Weights of a small transformer language model.
Size: 9 layers, width 128, 4 heads of 32 (1 for keys and values), vocabulary 8192, 4.24M parameters.
Each number is 128 + 32 x the weight over its row's rms, rounded and kept within 0 to 255. Layers, rows and columns count from 0. The size above them is the row's rms in percent of the matrix's.

# layer 3 MLP gate, 512x128, rms 0.0789, rows 26-79, columns 0-127
size [104  96  94  97 111  97  97 100  96  95 109 105  93  99 104 106 102  92 103 101 108 105 104 107  96 101  98 105 102 107 104 105 101  95 100 106  94 101 105 113  94 111  94 101 104  97  97 106  92  94  95 104  97  85]
[[ 96 121 148  99 111 110 111 172  88 143  89 137 127 169  97 104  72 115 105 159 159  84 103 120 152 111  96 132 151 102 115 142 111 127  84 182  86 151 130 139  77 168 130  63 161 154 162 104 132 117 179 137  99 168 134 157 140  89 141 115  87 136 120  69 139 128 111 161 147 102 179 164 164 134 104 125 125 161 107 130 134 100 135  52 139 180 177  99 101  59  77 202 144 148  92 142 179 132  84 140 178 148 103  96 193 128 133 116  87 112  49 126 123  89 171 121  99  96 118 140 125 127 146 127 169 205 117 155]
 [155 101 124  71 179 119 117 121 138  72 158 121 129  82 174 102  94  66  92 140  87  72 125 119 153 124 150  75  80  92  92 151 135 112 146  70 142 123 164 100 105 122 105 122  77  85 113 145 138 113 133 164 147  92 126 103 129  98 124 145 143 151 184 136 157 113 114 155 141 108 147 137 168  99 134 200 108 123 117  97 115 127 214 100 173  75 123 107  65  93 149 144 148 107 100 152 118  79 128 133 180 140 127 146 170 148 161 161 127 116 125 191 109 150 159  92 152 101 187  80 183 140 226 134 150 112 149 135]
 [138 122 181 145 179  49 130 143 152 115  73  66  95 153 118 123 155 124 115 109 176  60  67 139 134 135 133 158  87 108 179 127 132 132 145 146 136 163  93 166  87 159 127 114 157 139  86  91 147 130 149 113 174 153 136 111 158  86 154 129 131 147 108 137 162  84  97  86  84 105 107 108 176 130  77 145 163 170  95 122 129 115 156 122  92 180 211 133  74 147  76 150 107 139 108 100 110 156 137 138 129 113 103 178 138  93 196 106  65 129 112 128 134  85 142 118 109 126 168  56 112 136 145 107 115 179 193 104]
 [140 162 112 112 178 147 139 128  61 141 103 133 150 147 142  57 110 112  93 166 110 169 134 119 121 102 130 150 113 104 170 149 173 140  73 126 112 125 165  76 120  92  57 149 160 120 111 108 144  88 127 118  95 119 127 170  90  89 126 170 115  61 130 142 184 146 108 135 157 155 107 106 142 110 138 201 149 147 102  91  72 146 123 149 103  62 146 156 149 145 164 148 106 127 120 157 173 110  59 120  79 150 122 164 191 152 140 195  81 121  92 157 160 121 162 101  78 152 145 147 167 105 156 154 115  89  45 127]
 [110 122 133 152 127 136 122 126  96 138 127 131 134 129 144 176  76  99 123 142 156 143 122 112 145 131 135 133 142 133  47 130 118 151 136 155 181 185 163 181 205 104 102 159  60 104 108 140 142 128 121  71 144 139 162 128 117 204 146 162 101 131 100  73 100 170 123  99 123 151 144  95 107 147 153  78 158 133 122 157 125 118 169 151 121 155  98 134 124 126 114 137 113 107 115 186  75 125  78 239 103 181 125 142 146  71 139  66 104 102 125  83 101 107 119  80 142 148 106 156 128 128 134 192 221 128 138  87]
 [ 85 132 123 153  93 125 118 138 185 103 148 178 117 123 148 119 116 141 135 131  96  58 114  99 183 144  96 113 153  64  87 158 137 140 142  88 134 132 153 123 142  81 133 117 137 111 132 102  99 111 133  98 181 160 178 100 125 122 139 182  96 148 118 113  68  91 153 135 136 119 193 111 123 103 184 109 139 122  87 121 137  69 152 133 161 123 139 116  75 196 134 177 185  31 100 173 136 190 123 144  85 186 131 157 134 144 163 127 157  61  85 102  86 138 149 119 119 129 124  74 106 131 120 161 204 140 132 105]
 [105 143 230 119 108  98 126 172 100 111 111 108  74 109 171 103 108 160 141 122 112 146 124  68 117 100 143 131  94 165 111 153 118  85 149 146  91 141 109 113 103 147 151 155 115 158 131 145  75 122  79 131  94 125  96 139 104 179 110 145  93 152  90 120  71 122 219 177 152 152 122 120 175 134 102  83 149 146  78 122  87  96 115 101  67 110 151 119 109 131 143 113 118 133  67 209 129 136 157 125 148 113 142 183 158 155 168  97 145 136 136 111 135  50 151 129 144 136  78  84 116 134 134 198 206 136 132 122]
 [101  78 151 126 205 138  57  69 102  86 121 156 141  99 188  95 151 143 144  98 122 144 149  97 105  73 187  54  71 162 172 128 157 136 155 169 133 190 174 143 131 125 108 142  97 138  84 102 114  94 154 162 108 166 163 135 115 146 198  92 145 120 109 148 114 127  98 139 146 117 139  52 162 163 111  85 133 161 144 149 125 153 205 121 126 153 119 111  72 105 133 138  75 145 103 138 112 127 134 157 147 178 120 101 131 126 124 113 130 117  72 109 155  84  94  99 126  96  84 106 166 149 126 133 200 150 121 123]
 [138  43 149 148 213 145 104 140 199 142 129 116 126 116 225 132 120 112 155 113 151 100 184 144 141 124 160 104 162 115  87 141 136 115 117 122 106  97 109 135 170  91 148 144 132 142 148 145 122 109 152  65 116  92 124  63 110 147 144  82 150  60  97 138 202 105 125 174 138  88 140 130 146  65 164 148 117 168  78 109 118 116 135 127 116 151 159 127 108 111  77 165  95  90 136 139 122 124  72 185 110 147 136  93 115  62 139 123 144 153 106 114 103 157 109 105 133 134  90 120 104 135 201 122 150 126 196  78]
 [122 128 162 112 135 115 123 132 155 113 117 103 101 167 140 124  75  85  78 125 141 130 128 142 105 131 111 148 146 160  78 129 139 183 171 140 143 101 194 149 117  90  80 167  65  98 160  97 126 108 236 164 113 120 196  62  82 126 122 132 105 119 133 155  74  89  86 135 155 134 178 118 123  94 137 113 110 149  72 114 159  80 145 189 169 103 170 125 141  94 123 155  75 102 120 139  74 109 144 126 159 161  97 159 115  99 108 159 172 128 138 171 147 110 109 104 118 141 208 103 166 103 102 114 140 180  77 140]
 [ 95 136 145 136 150 186 110 100 164 130  96  99  95 156 159 100  46  94 135 151 103 119 112  48 135 141 157 134 106 135  99 141 184  94 131 153 125 137 145 142 155  76 142 163 155 117 110 192  70 118 138  84 120 105 142 145 125 154 151 155  71 104 141 110 134 153 173 145 189 163 117 144 157  61 118 158 156 147 108  98  55 117 172 164 150  77 112  78 169 128 136 125 142 124  95 173 130 159 120 117 148 158  74 159 148 137  77 131 165 148 156 159 112 160 176  88  53 112  67  84 148 148 121 135 111 103  94  88]
 [117 149 135 133 202  94 133 119  95  91  93 155 116  90 165 170  78 165 131 212 154 137  77 143 123 170 115 110  77 127 142  96 160 143 117 132 112 184 156 118  60  98  88 114 101 172 108 102  83 141  98 128 205 137 204  92  86 119 129 167 135 132  70 172 112  89  73 114 133 122  99 128 106 151 132 107 195 150 101 149 119 174 185 166 159 169 111 117 113 108 100 115  99 137 132 121 113 109 136 165 113 159 110 141 175 121 156 166 114 146  90 103 165 157  95 110 104 157 107  82 150 129 115 177 129 113 102  66]
 [125 108 194 102 139 106  95 193 112 167 132 167 119 160 195 144  91  81 120 195 109 114 129  74 123 137 118  86 139  72 108 128 190 127  67 130 111 164  96 137  96 152 114 117 114 167 144 145  89 123 154 130  97 124 112  86 133 158 166 157 111 143 124  77 147 124 154 148 135 167 164 147 171 132 133 101 122 158 114 104  84  83 153 148  94  60 159 123  77  68  61 174 128  83  98 157  92 126 118 183 160 110 125  86 170 111 163 109 132 116 106  62 126 114 138  75  73 187 139 142 131 105 163 163 143 111 134 140]
 [158 134 106 123 113 176 151  87 122 142  77 138 151  88 132 115 107 127 135 123 110 122  68 144 166 133 108  72 106 110 222 153 127 120 147 192  82 175 108 168  80 112 107 112 184 133 109 168  95 156  82 122 163 145 159 146 212 110 147 124  86 115 175 168 135 126 102  98 136 158  95 124 156 137 123 124 118 158  72  55 131 112 155  85  88 142 119 135 118  78 112 162 138 140 102  96 157 153 140 146 178 125 163 121  89  68 115  89 123 222 123 153 150 145 207 132 130 104 128  73 102 145 128 111 144 107 150 125]
 [109 134 165 135 108 128  93  94 126 180 116 132  99 110 191 129  76  78 108  87 118 105 145  86 125 149 140 148 134 114  72 149 200 196 114 178 138 139 155 138 107 157 136 188 124 101 169 106  91 139 158 101 144  96 107 110 132 149 120 118  91 139 159 158 174  79 123  94 141 121 181 112 114 146 160 145 173 133  77 158 119  36 154 136 140  85 153 121 114 143 143 134 152  99 108 190 159  68 112 127 141 104 117 138 163 138 104 124 136 124  40 149 119 100  96 146 119 179 173  50 126  80 131 116 165 113 201 111]
 [157 100 198 127 139 157 119 179 120 157  73 116 109 102 109  88 128 104  86 123 152  76 142 133 155 150 159  93 167  73 165 143 142 114  94 131 196 155 161 179 112 155 130 138 202 150 137  71 154  92 132 171 180 110 122 125  92 203 169 122 124 132 157 141 115  93  47 107 109 147  97  58 159 143  85  75 205 142 118 144  91 129 165 135 113 110 187  95 139 122 132 170 117 158 107 139  82  99 119 123 103 115  99 147 157 126 134 130  99 167 146 134 144 193 136 104 112  86 131  96  98 141 107  98 107 120  97 160]
 [165 124 159  95 133 124 147  95 116  96  52 144 167 107 156  46 145 102  88 147 129  95 119  88 124 128 144 121 178 153 122 150 138 154 148 194 110 199 155 132  68 148  98  59 147 153  49 167 120 100 158 112 125 141 110 151 154 155 130 160 187 169 136 123 101 160 159 130 161 134  37 108 161  83  94 136 101 165 177 167  82 144 125 153 159  97 155 115 101  98 148 143 124 177 123 139  71 101 129  91  90 117 175 155 124  98 138 101  93 128 140 119 134  97 128 147 120 121 104 174 100 101 124 150 161  67  97 101]
 [ 39 105 152  71 124 110 123 161 119 138 188 182 141 111 141 155 143 118 133 160 128  86 139 172 173 138 120 128 125  65  87 195 142 144 141 121  83 124 103 146 158  57 136  89 140  96  78 127 121 168 171 103 146 114 164 133  94  98  97 114  87 138  79 117 134  82 184 153 141 173 112 117 165  95 138 127 138 151 142 146 101 142 102 168 102 136 210 149 142  90 107 130 103 130  77 158 146 100 115 143 147 154 176 161 110 147 180 176  48 130  86 188  99 129  78 141  76 139 135 105 118 124 164 155 121  92 120 124]
 [120 138 160 140 154 151  78 121  73 135  91 139 175 163 121 165 133 123 122 171 166 174 136 119 203  94 162 158 127 156 101 207 114 135  97 142 166 163 108 186 163 174 106  69 115  56 145 138  87  80 139 116 148  81  96 129 120 101 141 115  87 168 131 151 148 187  86 131 121 139 130 115 194  86  54 158 113 132  66 145 125 122 150 123 123 149  93 128 117 193  98 132 159 110 104 203 114 104 115  85  79 165 162 141 155  92 111  95 140 149 128  98 143 125 118  93  96 115  78 135  96 156 108 141 123 102  88 132]
 [109 141 105 178 123 120 122 171 172 166  92 119  72 140 124 141 136 116  72 136 116 157  98  83 156 121 154 124 165 150 127 124 185 160  57 134 197 204 211 113 109 195 128 103 176 138 159 154 102 114 121 109 127  97 104 124 113 126 135 136 137 119 111  60 111 149 176 168 147 169 116  83 163 206  91 151 131 157 110  78  94 135 152 151  60 128 106 133 164  98 181 100 132 143 101 144 120  91  73 143  80 158 112 126 160 125 126  97 120 187  99 118 135 120 110 136 109  75 119 117 151 172  94 131  88 110 106  90]
 [ 75 104 131 139 155 159 100 130 177 140  11 157 169 128 145 133  75 127 143 146 197 133 115 139 124 108 171 151  91 144 119 128 157 161 127 148 134 170 112 129 155 137 125 139 190 120 110 149 150 145 172 133 146 118 117  84 123 100 156  95  64 107 106  97 141 106 115  78 139 160 129  97  75 117  79 138 121 132 105 129 119 130 170 105  98 132 112 129  72 121 140 106 143  93 101 130 140  51  96 174  58 119 178 103 181 115 149  99 133 110 119 164 187  98 144 104 120 111 162 175 110 152 133 136 146 165  26  74]
 [ 99  93 181 122 159 112  32 192 178 167 123 120 114 110 190 113  82 121  62 141 149 120 126 119 147 100 189 114 110  98  75 162 137 167 111 138 125 143 139  83 145 172 119 156 154  77 125 140  85 173 148 151  79 122 162 150 161 123 119 148  77 176  88  79 115  85 131 156 203 142 107 147 105 178  77 115 155 179  71 137  94  93 135 123 110 150 138 150 108 136 101 117 115 139 134 159  81 107  87 122  83 123 120 118  99  90 147 148 132 125  91 102 157 136 133  94  98 121  61 128 175  74 121 139 131  91 150 114]
 [152  30 204  79 164  71 109  97 123 124 140 128  97  95 146 189 107 124 111 157 129 113 147 154 184 134 161 104 146 123 138 101 111 147 187 113 184 131 108 129 122  90 142 156 137 148 105  53  80 113  98 168 123  94 142 123 156 163 122 124  93 164  75 135 132 141  67 140 104 144  89 116 159 184 114  96 161 150 111 146 155  77 134 141  58 135 166 120 151 115 139 172 107 145 148 145 138 172 124  92 153 125 106 124  88 137 136 104 172 103 106 157  90 113 143  67 125 135  79  99 192 125 173 142 182 133 188 114]
 [ 71 103 124 180 169 108 129  87  89 105 160 147 158 138  89 117 112  93 128 132 130 111  97 103 203 128 157 138 117  98  84 129 141 106 139 172  96 147 101 127  81 118  94  84 112  91 114 171 105 142 146 131 190 197 156 168 156 149 101 192  98 157  98 136 196 111 155 136 155 152 130  76 132 100  94 110 110 151 136 161 125 167 153 123 141 163  83  85 137 129 120 170  89 182  90 122  86 149 149 142  93 137  90 192 163 100 131 142 131 148  79  94 127 125  69  90  91 109 168 124 126 122 156 187 204 172 111  94]
 [ 45 141 136 140 176 102 149 152 110 147 122 195 107 119 137  98  54 170 125 138 106 147 116 139 121 158 127  82 115 123  86 134 206 123 151 103 116 201 119 114 155 161 110 111 149 138 144 160 113 128 137 144 142  74 132 147 161 130 123 141 177 148 121 162 170 159 153 124 154  73 164  57 121 112 139 128 122 160 103  71  72 148 115 111 109 111  57 115  84 114 122 142 117 119  52 154  72 109 158 143  96 145 111 144 119 154 138 175 160 204 102 157 154 174 144 172 119 121  83 148 125 134  99 141  94  96  84  59]
 [117 107 172 113 143 110  68 135 154 141 121 175 133 131 151  89 136 139 126 138 157 133 110 116  56 130 132 140 147 117 109 163 153 108 110 108  94  98 120 170 143  67 104 101 129 168  24 109  94 117  68 192  57 149 146 108 157  92 132 143 124  99 100 110 173 133 110 138 136 136  91 146 159 161  89 120 200 147 111  91 144 122 123 161 118 123 130 131 163 101 129 145 131  33 125 140  92 107 102 127 157 206  56 153 151 147 136 113 120 149  88 176 193 129 142 182  68 162  85 126 147 174 120 123 127 114 113 101]
 [148 122 111 104 229 121 151 138 123 146  82 113 167  80  80 149  88  74  90 117 153 147 126  73 146 108 114 161 136 142 129 124 105 136 150 138 126 151 124 172 229 111 101 173 112 150 145 107  80 116 148 118 134 138  90 117 182 153  92 120 176 116  90 125 124 101 179 129 116 102 154  67 168 126 183 133 145 141  84 136 128 140 132 124 113 184 172 141 155  99 135 113 165  47 141 131 102 118 117 133  71 142 143 132 160  51 128 123  86 141 139  65  90 152 163  79 123 155 118 106 132 139 159 150 183  65 119 100]
 [117 115 141  97 186  88  69 122  94 138  94  78 144 185 122 164 130 107 118 155 135 131 122 160 118  65 144 170 118 139 138 162 180  99  90 141 152 168  54 194 112  68  83  76 196 125 148 115 132 103 107 149 119 134  40 118 100 122 154 117  81 120 150  95 124 153 124 112 147 147 149 174 171 126  68 140 206 154  89 141  95 147  98 113 103 132 157 116 123 116 174 136 133 154 108 102 150  94 130 118 141 118 116 116 148  78 130 103 115 218  90 186 128 134 161 151 105  96  74 138  99 140 110 157 160 119 130 151]
 [111 149 187 131 156 177 126 126  73 135 158 149  98  51 132 159 147  92 122 130 107  65 143  97 146 101 160 104 127 154 154 122 200 108 109 183 138 157 115 116  89 148 108 164 134 131  67  82 126 121 168 128 191 163 124 194 149  99 123 127  76 132 127 125 102  85 139 127 128  93 131 120 184  93  94 139  87 155  59 158 110 154 146 126  92 155 138 156 172  90  97 103 173 151  90 131  97  85 111 166  61 125 165 192 137 152 155 133 129 142  90 192  88 127  95 150 128 125 111 119 121 123 107 176  87 192 113 115]
 [150  97 235  84 160 107  81 187 127  75 121 143  86 143 103 152 147  86 103 132 128  99 139 112 118  53 125 150 136  93  96 140 145 118 109 164 123 116 124 146 134 143 102 131 117 127  92 124 143 129 114 128 124 150 136 166 125  96 140 100 165 193  92 149 177  99 105 101 148 179 180 123 166 129 102 134 165 191 160 119  84 142 130 163 188 130 163 105 124 115  82 132 112 161  93 109  97 150 115 165 165 118 131 111 180  93 155  72  82 110 122 136 210 113 154 132 116  78 167  40 129 125 145 113 105  83 169  89]
 [134  82 152 146 142  92 105 135 154  79 101 134  81 154 190 131 136 129 113 137 107 109 168 116 106 149 117 128 112  76 132 178 195 163 110  94 144 187 129 176 127 153 167  93 128 111  89 106 124  83 199  91 126 130 112 102 165 102 148 140 111 121 131 138 182  62 113 167 119 183 122 118 140 170 109  92 131 162  80 127  93 118 123 110 103 134 156  89  99  24  62 137 132 130 106 143 163 115 131 165 131 146 152 123 146 122 172  77  97 129  50  88  94 155 176  95  93 146 135 107 137 110 133 195 177  96 113 110]
 [ 98 128 145  95 148  63 104 183 140  97 141  97 126 134 169  55  62 115 113 122 113  79 167 149 151  98 132 138 112 120 109 181 164  87 169 120 162 173 111 165 172 127 111 146 112 149 102 166 127  95 182  88 146 141 162 156 144 152 112 142 130 148  53  95 167  88 150 116 121 119 115  90 104 118 135 176 125 163 112  95 128 117 109  85 107 152 132 111 152  90  93 177 134 147 104 120 142 168 217 190 143 112 156 183 111  76 134 102 149 156 123  84 158 144 104  77 121 188 164  76 107 120 176 110 167 158 150  93]
 [122 103 111 138 120  84 103  91 103 163  72 133 163 186 146  87 162  73  67 149 169 143 151 110 109 165 209 114 193 153 107 155 156  94  85 145 160 119 130 117 109 163 131 188 168 119 121 155  69  84 132  84 134  89  91 110 126 170 192  68  99 149 133 106 183  88 133 141 123 146 104 140 148 137  95 163 156 195  91 131 148  81 133 123 107 128  93  71 144  94 138 149 103 119 125 182 127 141  66 117 183 184 149 143 141 147 120 113 145 135 125 109 109 108 125  91 100  89 107 127 121 110  89  95 103 122 112 193]
 [136 138 154 135 176 136 109 112 120 160  69 151 109  91 171 137  57  90  69 168 109 147 143 172 202 131 197 141 140 150 125 129 203 197 131 165 164 135 143 140 143 171 112 139 113 128 154 152  87 166 112 168 131 105 110 104 132 102 129 145 125 106 103  85  87 140  71 115 170  89 120 103 116 101 117  73 100 119 150 133 100 102 128 121  70 104 156 195  67 197 107 133 148 121 122 142 129 104 198 126  85 148 124 137 135 146 102 171 155 158 103 187  74 102 101 131  81 144 115 130 187 171 105 119 133 108 137 137]
 [164  86 130 100 160 106 132 102 151 171 151 122 100 112  95 138 133  96 139  71 142 138 112 110 213 132 109 111 112 111 153 142 125  93 127 131 139 134 158 133 128 109  80 155 169 199 122  68  61  62  84 154 159 114 118 153 155 151 182 162 107  72 129 134 170 117  81 144 145 123  66  79 160 201 134 129 140 150  83 186 129 127 145  90 104 189 152 161 172 109 130 186  95 157 124 124 159 139 129 135 116 115  89 120 120 124 146 135  85 109  93 140 150 215 105 115 126 160 168 110 195 126 146 130 130 174 114  81]
 [135 123 125 105 153  90 110 168 134 138 112 107  84  95 156 174  82 134 158 134 153 128 166 151 129 164 136 140  75 109 111 151 185 154 113 154 150 161 144 170 103 127 121 103 129 100 151 111  62  73 172 172 134 146 168  40 131 165 118 111 141 134  95 113  76 109 155 181 147 154 119 111 144 114  88 128 179 121 104 142 124 106 170 117 141  78  64  84 141 124 130 129 116 165 112 110 151  85  67 190  69 143 128 144 139 136 139  85  71 135  84 165 205 138  89 105 139 132 146  91 145  79 102 217 162 145 150 109]
 [109  82 147  86 174 121 126 124 108 110 182 173 178  89 137 147 147 101 109 174 110  76 120 166 126 141  72 121 101  96  59 146 123 144 159 171  95 132  88 135  64 112  21 114 144 104 104  81 133  89 161 122 109 142 109 106 171  75 158 128 129  91  82 172 134 160  99 127 137 167 102 116 123 126 152 150 176 157 151 156 111 120 117 111  91 137 159 137 106  97  81 179  98 148 142 115 164 139  77 143 109 115 147 122 124  67 176 109 170 146 101 186 131 162 112 110 156 132 143 137 119  94 209 111 139 165  87  79]
 [124 107 152 111 168  41 128 150 122  95 135 188 149  74  98  60 118 128 131 163 114 147  60  90 105 133 103 154 161 142 123 138 119  69 176  92 115 233  45 183 128 100  89 118 111 127  99 134 149 133  94 118 109 155 139  91 149 101 131 154 152 132 122 101 152 175  92  92 111 140  93 104 153 111 141 134 110 156 170 152  93 164 124 112 167 140 127  72 121  89 122 175 150 140 107 112  85 176 112 153 112 106 197 100 159 127 175 160 125 129  91 115 152 184 106 111 114 116 163 119 154  99 123 187 165 162 133 118]
 [100 120 138  70 159 128  97 150 164 190  48 110 149  81 135 125 121 134  79 131 147 162  95 131 109 167 171  80  95 103 179 179 115 140  71 132 140 147 162 130 103 121 126 131 130 160 114 129  98 173 175 148 213  91 122 170 128 119 141 108 164 144 109 108 164 118  95 172 136 143 121  95 134 100 119 181 197 173  66  84 143 140 179 138 108 154 182 117  82 110  93 115 176 152  84 108 146 115 151 129 111 173 131 114 146 110 102 119 109 121  53 138 136  80 150 110 131  80 129  98 127 110  84 149 151  87  61 105]
 [138 122 127 117  99 126  85 170 145 127 113 109 157  87 174  94 114 130  56  91 137 135 198 103 168 107 101  99  69 137 149 136 167 133 175 174 116 174 150 137  80 109 136 147 149 128 129 118  92 137 117  68 110  90 115  86 147 149 138 136 144 137 123 112 166 101 163 169 109 134 112 139 112 182  84 154 168 172 100  86 132 167 171 179 122 113 171 148  94 136 146 151 100 159  91 113 126  72 109 195 105 120 124 142 176 119 121  82 108 177  68 102 152  61 126 100 111 137 159  91 133  91 119 137 218  67 144 181]
 [153 149 119  82  89  88 111 134 100 110 148 130 217 113 144 150 171  90 169 133 133 135 139 157 189 140 117 120 126 120  98 103  88 125 144 171 219 163  75 104 101  92 146 104  95 121 115  63 102 105 180 154 154 101 146  54 129  85 118 127 163 149 163 102 172 133  60 149 126 116 154 175 118 115  86 121  86 167 184 156  60 137 130 121 119 114 104 165 144 116  80 133 122 124  92 201 109 117 133 136 154 114 107 138 154 137 125 129 106 188 124 144  70 159 107 131 136 148 106 109 148  97 184 135 100 148 177  72]
 [140 134 134  94 152 151  67 160 113 165  99 143 163 172 118 116  96 115  92 159 152 102  92 117 121  74  90 164 169  87 124 139 122 122 145  79 118 135 193 130 141 100 139 100 154 107  68 120 124 106 117 173 143 134 163 129 116  63 171  94  73  96 109 111 144 123 122 100 173 180 175 128 187 121 145 153 176 162 140 142  95 126 129 156 155 116  72  92 140  93 110 186 121  99 107 200 170 161  72 127 136 153 156 113 155  81 132 151 115 150  37 210 111 104 153 152 111 148  98 100 132 110 160 131 160 114 150  73]
 [ 91 137 105 126 136 103  79 148 139 124 152 109 134 109  82 120  87 118 184 139 136 118 102  87 160  50 161 141 120  76 130 154 142 129 169 155 146 150 136 138 109 169 106 115 107  79 117 138  87  77  93  84 185  68 169 101 134  95  93 187 130 128 116 191 132 177  79 150 130  52 138 101 106  91 193 126  90 143 122 132 178 144 163 137 137 129 161  97 129 183 140 130 114 100 107 117 143 113 112 124 183 168 133 148 162  70 182 153 117  91 141 191 151 130 152 110 117  65 104 104 129 163 122  90 211 138 122 117]
 [ 44 162 100 151 118 155  84 189 115 153 140 116 143 141 118 109  63 134 143  92 132 113  87 153 153 138 119 118 155 131  96 112 117 157 131  98 169 170 184 105 166 132 109 141 141 100 122 104 102 113 170  95 115  99 123  92 114 151 134 152 105 135 122 193  77 145 204 136 146 128 160 118 157  94 117 163 194 205  90  79 109 148 180 117  74  82 102 110 129 129 149 117 113  79  55 123  98 169 120 122 155 207 108 147 100 124 164 134 139 178  88  99 143 157 113 153  88 100  96  82  96 160 174 134 146 165 129 121]
 [143  99 168 175 189  63 115 113 110 149 147 132 128 107 132  76  83  71 146 126 133  75  70 102 172 114 149 101 121 167 145 153 166 153 149 126 145 125  86 165 150 122  84 134 177 145 130  97 113 131 164  81 219 195 173 103 134 137 119 134 142 122 132  93 165  79  47 145 145 115 177  95 169 127 132 117 122 117 101 150 124 111 123  81 125 179 119 117  89 110 134 187 156  86 137 107 140 135  92 136 161 122 126 155 117 133 163 147 106 112 118 148  55 163  76 111 132  89 163  75 197  80 129 104 139 159 100 138]
 [ 75 135 128  67 205 149 104 121 102 115  48 147 189  89 163 138  88 123 127 115 110 139 119 122 210 159 150  99 132 101 126 163 127 115 125 135 179 166 148 109  79 170 139 161 151 149 137 111 109 145 115 154 119 143 110  53 102 130 141 139 156 156 113 142 187 178 143 109  99 123 134 149 100  85 162 151 100 159 106 167 100  87 128 131 123  89 114  38  96 125 142 134 152  64 108 177 151  91 131  92 135 153 168 133 201 108 156 133  86 111  85 191 137 104 123 161 141 134  83 132 107  87 128 108 171 134  80 125]
 [125 141 141 140 127 162 137 139 150 140 127 127 158 134  53 155 147 121 109 108 127  60 123  54 162 194  60 134 157 126  75 105  97 186 183 156 113 154 137  97  96 161 109 141 130 149  90 117 123 125 185 107 127 180 119 142 144 117 138 145 128  95  88 139 202  82 123 157 111 152  76  91 146  73 100 123  89 146 153 142 150  50 112 168  98 121  54 163 137 126 126 153 133 138 103 148  81  99  73 157 131 185 190 148 163 127 168 144  99 171 137 119 109 178 157 121 113 112 188 122 130  99 139 115 125 139 130  71]
 [ 75 129 132 117 148 161  37 117 111 146 101 152  80 109 126 143 132 153 106 148  82 131  95 108 119  98 140 117 108 164 151 154 100 140 108 153 132 148 120 120 102 198 110 114  73 165  95  90 157 126 139 187 175 117 158  83 180 178 185  85 147  79  74 129 123 160 109  82  97 102 133 122 153 141  67 130 105 176 134  66  94 147 160  83 158 150 162 129  63 148 131 134 145 173 126 209 113 117 107 166 128 190 131 132 171  73 127 147 112 176 127 150 145 108  77 128 108  89 150 138 148 104 115 105 176 127 109 165]
 [148 143 166  75 147 112 101 137 148  95  98 134 195  95 149 142 149 104 121 103 101 133 134 154 116 162 179 127 141  81 108 161 172 133 134 157 170 115  79 118 152 103 143 133 101  96  76  60 104 158 132 180 193 127 154  48 119  46 120 176 114 120 118 163 136 109 121 197 145  89 150 136 111 144 163 148 138 113 116 182 114 132 145 107 170  92  77 150 126 115 100 116 129  69 103 197 134 127 131 189  87 127 145 106 146 100 160 138 102 141 123 102  92  92  96 142 152 158  99 123 127 125  53 155 161 144 196  80]
 [163 137 121  89 186 138 101 102  84 164 146 125 156 123 107 105  68  66 148 156  88 141 147  98 244 125 140 162 122 113  82 113 158 168  85 181 130 166  90 156 127 172 106  98 118 118 132 149 147 127 139  99 142 128 130 137 147 165 160 165  92 150 146 167 142 114  77 104 137 126 144 102 139  90  92 142  66 144 136 179  88  78 102  67 118 127 118  91 108 164 103 137 155 137 112 187  56 110 124 143 176 161 154 126 144 133 159 156  79 153 118 113 128 169  66 138 110 123 133  53 119 188 167 127 164 127 114 117]
 [144 145 175 149 177 125  96 116  85 153 147 135  83 120 105 135  59  77 128 170 147  93 132 141 162 134 155 139 174 142 192 122 178 142  76 165 150 181 117 170  90 170 142 129 130 117 172 113 200  92 179 155 145 152 137 145 101 169 112 195 145 107 163 135 176 102  89  54 154  85 114  59 128  98 109  79 146 154 125 155  25 129  85 114  95  98 148 157 128  86 115 160 167  84 106 120 120  89 105 114  96 137 108 105 120 132 134 122 155 138 161 118 127 155  84  90 100 151 156 123 131 128  89 142 139 128 103 102]
 [112 141 189 136  87 152 142 141 138 122 126 153 143 180 143  91 113 104  79 159  81 142  57 126 192 149 102 107 119 115 114 156 152  89 122 106 162 139 119 144 150  97 160  85 108 158  95 168  88  67 101 116 162 117  81 114  98  71 113 140 124 132 133 139 185  47 147 163 200 147 141 123 114  81 119 167 131 171 145 109 103 154 180 140  79  94  71  99  95 140 104 140 142 169  92 138 102  92 111 120 158 147 123  83  99 166 147  86 166 179 116 124 154 159 101 163 159 122 125  57 117  59 116 127 162 176 126 109]
 [ 78  96 180 147 158  69  96 126 126 118  89 153  96  75 178 133 129  88 123 196 105 126  96 105  83 101 111 103 128 144 133 156 148 104 136 179 140 132 148 151 115 171 167 142  91 131 129 159 105 187 168 124 133  85 116 119 112  76 121 173 172  97 106  60 106 140 142 151 182 210 117  94 120 108 120 120 172  94 163 157  59 170 152  96 124 142 146 116 153 156 125 104  84 109 125 112  77  69 158 164  98 123 100 153 119 147 189 105 155 140 112 132  93 125 141 118 121 129 118 187 148 149 137 153 214  71 103 124]
 [143 114 150 130 141  95 119 130 133 161 100 135 159 122 118 118  94  47  90 136  80 170 162 120 159 192 122 152 144 108 131 147 121 156 122 161 191 141  95 150 156 135 155 122 132 148 119 112 135  73  90 112 160 116 208  68  91 159 115 134  65 101 127 168 114 128 102 192  84  87 104 125 147 108 125 171 166 137 143 130 165 170 134 139 104 154 103 190 156  85 112 151 135  31 137 176 149 120  89 116  70 190  63 161 112  76 163 154 140 141  75  62 104 122 111 103 152 147 144 122 130 154 114 116 140 119 134 157]]